Part of a small language model's weights.
Size: 13 layers, width 160, 2 heads of 64, MLP 256 GeGLU.
Architecture: LayerNorm before each block, learned positions, tied embeddings.
Training: a variant of SOAP for these matrices, 139M tokens, 2126 steps.
Each number is 50 + 12 x the weight over its row's rms, rounded and kept within 0 to 99. Layers, rows and columns count from 0. The size before them is the row's rms in percent of the matrix's.

# up: layer 8 MLP up, 256x160, rms 0.237, rows 55-61, columns 0-159
# down: layer 8 MLP down (transposed), 256x160, rms 0.22, rows 55-61, columns 0-159
# gate: layer 8 MLP gate, 256x160, rms 0.225, rows 56-61, columns 0-159
up55 091:63 57 22 46 79 61 64 46 59 64 65 41 57 62 65 39 63 47 43 38 45 51 45 42 46 47 47 16 54 38 37 36 68 46 67 39 46 58 48 61 55 30 53 57 27 44 41 61 41 57 54 32 48 28 45 68 61 51 41 41 46 40 46 54 56 39 49 51 76 40 56 53 45 48 32 34 17 61 27 30 37 59 65 51 63 61 34 29 71 57 47 42 47 58 56 55 40 58 32 62 63 54 47 38 43 47 52 52 67 42 55 52 33 73 65 57 46 54 42 38 47 27 51 63 72 33 42 48 53 24 52 52 38 48 36 37 41 44 47 50 48 49 54 60 37 61 35 38 31 58 51 62 55 44 51 69 58 53 40 45
down55 092:42 63 44 56 51 44 36 44 46 50 63 58 53 56 55 40 56 50 38 31 60 36 45 48 67 79 59 43 52 53 57 53 18 71 27 52 53 36 53 38 44 38 31 55 67 73 25 63 70 25 50 52 51 63 64 45 37 48 63 54 50 63 49 55 54 59 57 61 51 58 45 43 66 54 43 55 42 39 65 30 62 55 52 45 53 54 54 42 61 48 35 38 55 66 58 63 40 59 67 44 57 34 59 47 49 54 32 46 59 57 53 34 40 32 34 50 44 51 55 49 43 47 71 44 52 58 36 42 54 66 35 57 63 46 55 56 42 12 48 57 66 55 46 41 66 32 49 48 42 51 83 21 26 41 47 25 48 29 44 64
gate56 105:36 59 44 29 52 48 43 53 37 60 59 63 46 46 44 63 35 56 68 50 63 45 70 72 54 60 71 44 42 75 52 38 66 52 59 33 53 30 47 46 68 39 57 49 39 43 60 55 62 74 57 40 60 53 59 26 36 31 34 72 61 66 33 50 45 66 47 58 57 60 63 35 63 45 23 50 51 51 74 41 41 53 51 49 60 57 56 51 54 53 45 28 42 50 38 59 43 39 70 47 49 36 47 76 67 50 69 40 34 52 53 53 63 46 60 25 46 50 43 59 39 50 55 47 32 28 63 48 50 53 52 55 27 57 38 32 43 54 33 26 64 56 31 56 44 44 44 50 63 56 54 34 52 73 42 48 62 28 61 60
up56 114:54 72 28 46 27 66 44 58 40 57 42 57 83 53 55 36 38 52 48 35 42 52 44 74 49 64 46 35 49 55 54 47 43 34 49 34 52 51 54 58 48 51 47 75 32 53 46 42 30 51 64 38 46 51 62 41 52 34 57 39 63 60 73 43 51 35 55 83 64 45 54 47 56 58 56 61 23 35 30 53 54 67 41 67 49 42 40 22 51 47 46 58 29 47 44 62 47 45 46 55 38 33 32 68 53 52 40 66 45 46 59 46 56 49 51 60 50 33 46 38 58 61 42 75 52 66 45 62 57 41 56 38 48 59 50 51 21 64 55 45 55 76 59 30 47 33 72 42 68 62 45 51 32 37 48 59 56 36 36 50
down56 105:56 54 40 46 57 61 33 47 44 52 39 59 58 55 14 50 51 29 52 56 55 31 47 45 33 68 77 63 51 44 42 63 55 64 45 47 35 60 52 44 46 41 81 52 54 47 33 33 44 30 51 42 43 51 61 54 58 72 47 63 46 65 56 55 41 51 34 63 65 43 51 38 32 62 61 64 51 52 37 46 43 65 57 67 69 68 50 49 56 46 37 41 57 54 67 40 56 31 52 58 29 48 52 58 61 27 46 56 48 60 52 44 61 65 37 75 52 46 51 52 55 64 45 62 50 67 41 61 83 57 49 58 49 63 76 71 62 40 48 43 38 38 47 53 42 64 53 55 68 47 33 71 56 28 35 62 56 27 62 61
gate57 108:51 28 65 56 51 30 61 39 42 61 29 71 48 56 55 53 54 43 37 22 61 37 16 38 44 51 47 55 56 36 51 39 52 41 60 62 64 54 69 58 61 45 66 44 56 63 56 42 62 52 68 49 44 54 68 42 58 38 37 57 35 58 61 41 74 67 47 54 71 68 64 40 69 55 37 63 60 62 46 39 56 43 36 43 41 55 50 65 44 46 44 34 41 34 30 35 40 62 60 51 46 26 55 52 40 35 50 45 35 67 70 57 47 52 53 50 49 61 47 73 36 49 70 59 45 24 45 65 28 50 51 49 40 34 54 46 64 62 48 47 34 55 47 50 55 45 50 52 59 72 31 49 72 22 45 57 36 41 40 61
up57 113:45 61 67 51 43 58 36 75 41 65 39 60 38 46 58 63 53 61 63 47 58 56 50 50 71 52 25 49 43 62 51 48 58 39 37 61 62 36 56 55 36 65 37 52 32 70 53 49 54 60 58 50 50 49 51 42 33 47 52 60 79 47 51 68 51 51 55 77 45 49 60 37 57 63 56 27 58 43 51 45 60 43 45 43 41 50 55 42 48 43 50 54 52 42 62 42 63 74 49 54 67 34 43 48 63 79 80 49 48 41 32 25 42 37 41 53 62 19 62 74 42 44 53 51 72 39 65 33 36 47 72 38 54 33 53 57 24 38 41 40 46 42 34 64 51 36 54 67 37 54 35 60 46 61 57 47 38 44 53 25
down57 103:63 44 55 42 39 32 47 54 27 51 29 54 54 33 56 74 50 42 58 51 48 72 55 59 56 42 80 79 71 56 38 19 56 30 37 58 44 53 40 63 58 41 76 53 32 57 58 51 61 65 37 59 41 35 48 59 45 49 59 55 45 67 57 52 64 56 48 51 49 43 57 43 85 55 58 31 29 48 48 31 53 48 43 51 37 49 49 66 57 48 54 45 45 44 45 56 51 71 50 85 52 27 67 47 33 67 37 53 54 61 55 59 34 47 50 42 51 61 42 57 67 30 50 50 47 38 48 59 37 40 49 40 43 44 43 48 53 45 43 45 69 69 30 55 41 37 72 58 45 40 30 47 55 47 40 51 34 33 56 50
gate58 113:44 59 40 56 65 40 52 45 48 62 48 47 47 74 42 41 83 55 64 41 60 65 55 54 85 71 47 52 60 42 59 60 57 45 36 47 51 49 60 46 59 53 36 67 44 48 49 46 72 52 34 43 30 59 65 51 32 55 44 45 55 42 62 37 53 50 71 50 57 36 52 52 60 46 53 48 38 51 38 40 64 48 62 32 46 42 34 50 51 60 26 65 68 41 57 44 60 56 57 46 61 28 51 50 36 46 29 55 19 36 53 54 73 82 43 67 54 45 50 57 50 40 52 39 25 44 66 28 50 56 28 54 41 59 65 63 58 55 40 34 58 61 64 53 43 50 40 57 75 62 48 64 25 40 32 45 55 40 39 39
up58 101:63 40 63 51 45 57 54 65 56 35 23 50 69 51 44 38 36 19 42 54 37 30 55 66 41 37 43 61 56 73 55 46 61 54 54 52 66 51 39 37 33 61 59 47 49 28 60 37 43 48 61 58 79 42 17 36 62 57 39 39 51 48 58 49 42 52 54 67 40 47 42 40 70 56 54 55 60 51 41 53 52 58 40 57 46 44 59 38 17 54 43 31 74 78 47 52 68 55 55 44 36 55 43 31 50 69 51 48 45 52 39 62 23 47 53 58 53 53 40 46 41 47 59 32 50 40 60 67 49 57 74 65 60 60 39 48 41 47 44 58 28 71 43 48 34 50 53 55 44 37 52 66 48 63 47 66 46 53 21 40
down58 110:39 47 46 39 63 57 28 35 62 44 71 40 55 40 59 73 37 56 33 62 57 56 54 39 43 76 50 43 64 46 47 61 53 46 52 59 64 44 54 37 39 37 29 59 44 33 57 48 44 77 65 55 50 53 42 57 33 54 46 43 34 37 29 56 23 38 59 58 48 49 43 48 44 40 50 60 68 44 47 68 46 62 50 37 42 49 41 48 54 48 45 53 42 40 53 38 69 40 52 54 53 61 59 47 38 53 22 56 53 56 47 27 56 18 65 51 53 60 45 40 38 56 70 62 32 50 50 38 73 35 51 34 86 50 84 63 37 35 46 49 67 48 30 50 46 38 71 51 39 52 44 42 48 56 49 64 63 61 69 59
gate59 103:46 49 40 45 45 47 56 46 60 45 43 41 69 54 54 43 59 66 71 62 47 57 57 51 48 37 63 55 49 60 58 30 55 50 51 34 52 54 54 58 50 53 64 76 64 53 46 67 56 66 60 57 48 75 41 33 49 36 42 54 54 46 17 27 50 64 49 40 63 51 70 52 40 63 66 75 54 54 59 37 36 33 26 38 43 50 30 38 60 45 58 34 41 51 63 71 46 46 41 59 54 44 45 51 48 51 53 37 51 60 68 35 39 58 60 27 39 35 37 51 81 54 49 58 69 40 35 34 24 33 35 35 58 57 54 40 48 55 62 42 40 53 44 33 67 46 58 50 71 54 17 53 52 51 55 35 39 68 44 72
up59 106:35 59 58 64 47 49 63 42 44 38 42 38 72 58 39 50 57 48 47 26 38 25 48 52 52 66 55 69 70 30 49 43 33 51 36 38 61 68 29 49 54 45 57 53 49 61 57 57 44 25 38 40 55 59 56 51 41 55 50 39 58 64 58 50 46 49 63 63 51 49 47 57 63 57 54 40 56 37 21 57 69 66 39 54 52 89 50 45 14 46 46 53 61 72 50 59 62 42 58 59 63 40 61 41 32 47 46 64 36 61 53 46 26 45 55 38 67 61 48 52 58 47 69 35 56 58 51 46 39 48 83 51 56 42 33 72 41 55 43 50 57 43 42 71 57 37 58 46 53 56 59 31 43 69 37 64 56 47 30 41
down59 112:45 42 38 62 65 45 27 67 29 44 53 66 39 52 48 58 30 59 34 40 90 38 40 40 79 56 47 48 59 41 47 50 46 34 54 54 53 49 41 43 55 59 41 37 57 62 54 47 60 28 55 50 55 35 52 33 56 47 57 67 82 67 62 61 57 49 32 48 35 71 28 45 47 53 43 41 63 59 48 52 63 48 44 44 65 36 67 64 26 48 51 40 36 33 55 32 37 62 58 70 74 33 62 37 48 41 44 42 65 36 55 61 53 53 58 44 54 36 45 72 33 63 43 47 59 36 40 83 43 49 55 56 62 48 57 41 32 44 56 43 45 58 55 58 43 56 39 51 46 62 51 46 56 58 50 68 44 44 77 52
gate60 098:57 61 43 67 51 36 47 53 22 70 45 53 62 61 51 59 66 66 48 60 56 40 71 55 51 36 58 74 33 74 62 37 45 36 60 57 31 56 60 52 49 42 52 57 67 49 59 48 46 42 61 50 57 24 21 31 51 47 59 76 49 39 46 53 51 44 66 52 62 56 41 69 72 43 63 46 48 38 40 53 60 56 57 41 44 53 49 68 56 58 68 46 37 62 50 63 55 58 46 55 60 71 83 48 47 13 53 43 51 44 46 52 44 45 67 38 45 54 41 58 51 41 46 39 70 36 53 53 43 47 50 41 35 35 53 50 31 53 71 58 42 51 46 23 51 35 43 47 82 62 43 47 35 45 27 50 40 54 36 54
up60 091:63 57 23 57 74 48 61 49 43 62 45 50 53 55 47 61 59 43 54 64 21 33 39 61 49 51 45 57 38 64 60 65 37 47 55 55 40 35 64 44 52 58 55 54 50 51 20 60 35 49 63 52 54 48 37 50 50 46 17 58 47 54 39 60 50 43 46 50 47 64 72 59 63 28 52 64 62 30 41 33 60 47 30 60 48 48 51 60 58 72 44 44 54 51 53 55 37 27 36 55 70 31 49 64 38 34 61 42 46 35 52 47 37 49 60 32 66 33 49 48 39 62 54 60 61 49 50 91 28 36 58 33 67 56 50 54 38 71 64 37 66 54 51 32 51 57 54 62 34 37 41 44 36 30 42 56 45 61 57 55
down60 083:45 37 47 43 62 41 46 51 40 55 57 50 37 33 68 31 42 52 54 75 42 42 57 64 30 42 59 20 23 37 34 44 34 68 56 41 46 39 30 70 39 59 38 61 42 45 42 84 37 46 58 60 29 49 61 69 56 60 40 40 37 53 60 56 40 41 59 58 61 44 54 56 51 46 39 44 45 48 79 41 45 45 54 61 73 36 44 63 59 57 50 63 46 52 39 43 43 36 61 32 37 48 59 58 35 62 57 38 54 49 23 53 49 56 49 59 52 44 43 32 44 49 43 42 48 57 54 45 89 40 47 52 50 56 55 36 39 60 73 61 39 53 67 63 25 46 54 37 41 52 56 40 57 44 61 51 82 59 47 46
gate61 101:24 59 63 44 24 40 50 34 66 33 58 51 79 39 51 54 54 50 48 50 47 55 48 53 58 43 62 57 71 47 44 45 54 62 32 54 67 62 59 34 54 51 64 52 53 40 56 34 57 64 51 36 39 35 51 48 72 65 32 58 46 61 34 49 48 62 29 52 63 50 32 32 70 52 60 57 32 40 58 54 41 50 66 44 56 31 64 37 56 63 72 43 52 64 57 48 17 53 43 50 61 40 44 46 37 39 29 26 50 70 65 42 34 36 48 55 48 50 64 48 41 77 20 46 35 50 46 58 46 62 54 49 34 64 68 54 59 45 57 62 45 54 51 55 55 56 51 72 62 57 51 48 23 25 52 46 60 56 59 48
up61 102:58 57 45 44 34 70 56 38 63 54 58 65 42 46 66 40 41 55 23 43 55 42 46 44 41 61 45 46 56 71 47 38 47 51 42 68 57 56 42 48 40 41 53 26 45 65 61 52 56 66 41 37 54 35 55 51 60 67 53 54 56 58 50 70 67 48 48 51 57 62 56 33 48 62 49 49 43 52 35 51 64 55 81 40 63 41 45 63 38 61 71 61 20 59 67 48 18 46 56 49 45 42 82 51 36 56 45 56 42 54 66 51 50 36 53 55 41 60 75 49 40 65 45 68 41 58 30 23 37 57 52 53 35 76 60 63 57 51 40 30 52 43 36 46 52 41 47 48 71 29 40 56 48 49 18 62 49 43 41 68
down61 106:64 48 57 63 69 57 62 53 65 31 46 53 58 53 69 61 68 51 56 52 24 37 39 43 69 47 68 53 50 57 68 48 46 63 60 63 52 64 30 53 66 59 39 52 51 41 57 65 49 40 41 49 77 47 39 52 67 35 51 47 43 53 53 51 63 42 44 48 53 71 35 39 55 57 47 32 74 26 66 53 47 42 33 54 68 45 48 45 53 54 50 47 42 60 51 39 49 60 49 31 61 51 38 64 59 60 42 50 66 73 29 56 49 58 60 63 84 36 31 37 34 72 30 56 56 53 38 52 67 52 37 32 54 48 42 45 63 49 37 48 40 33 57 50 70 64 41 25 47 54 78 34 45 32 43 48 53 60 51 67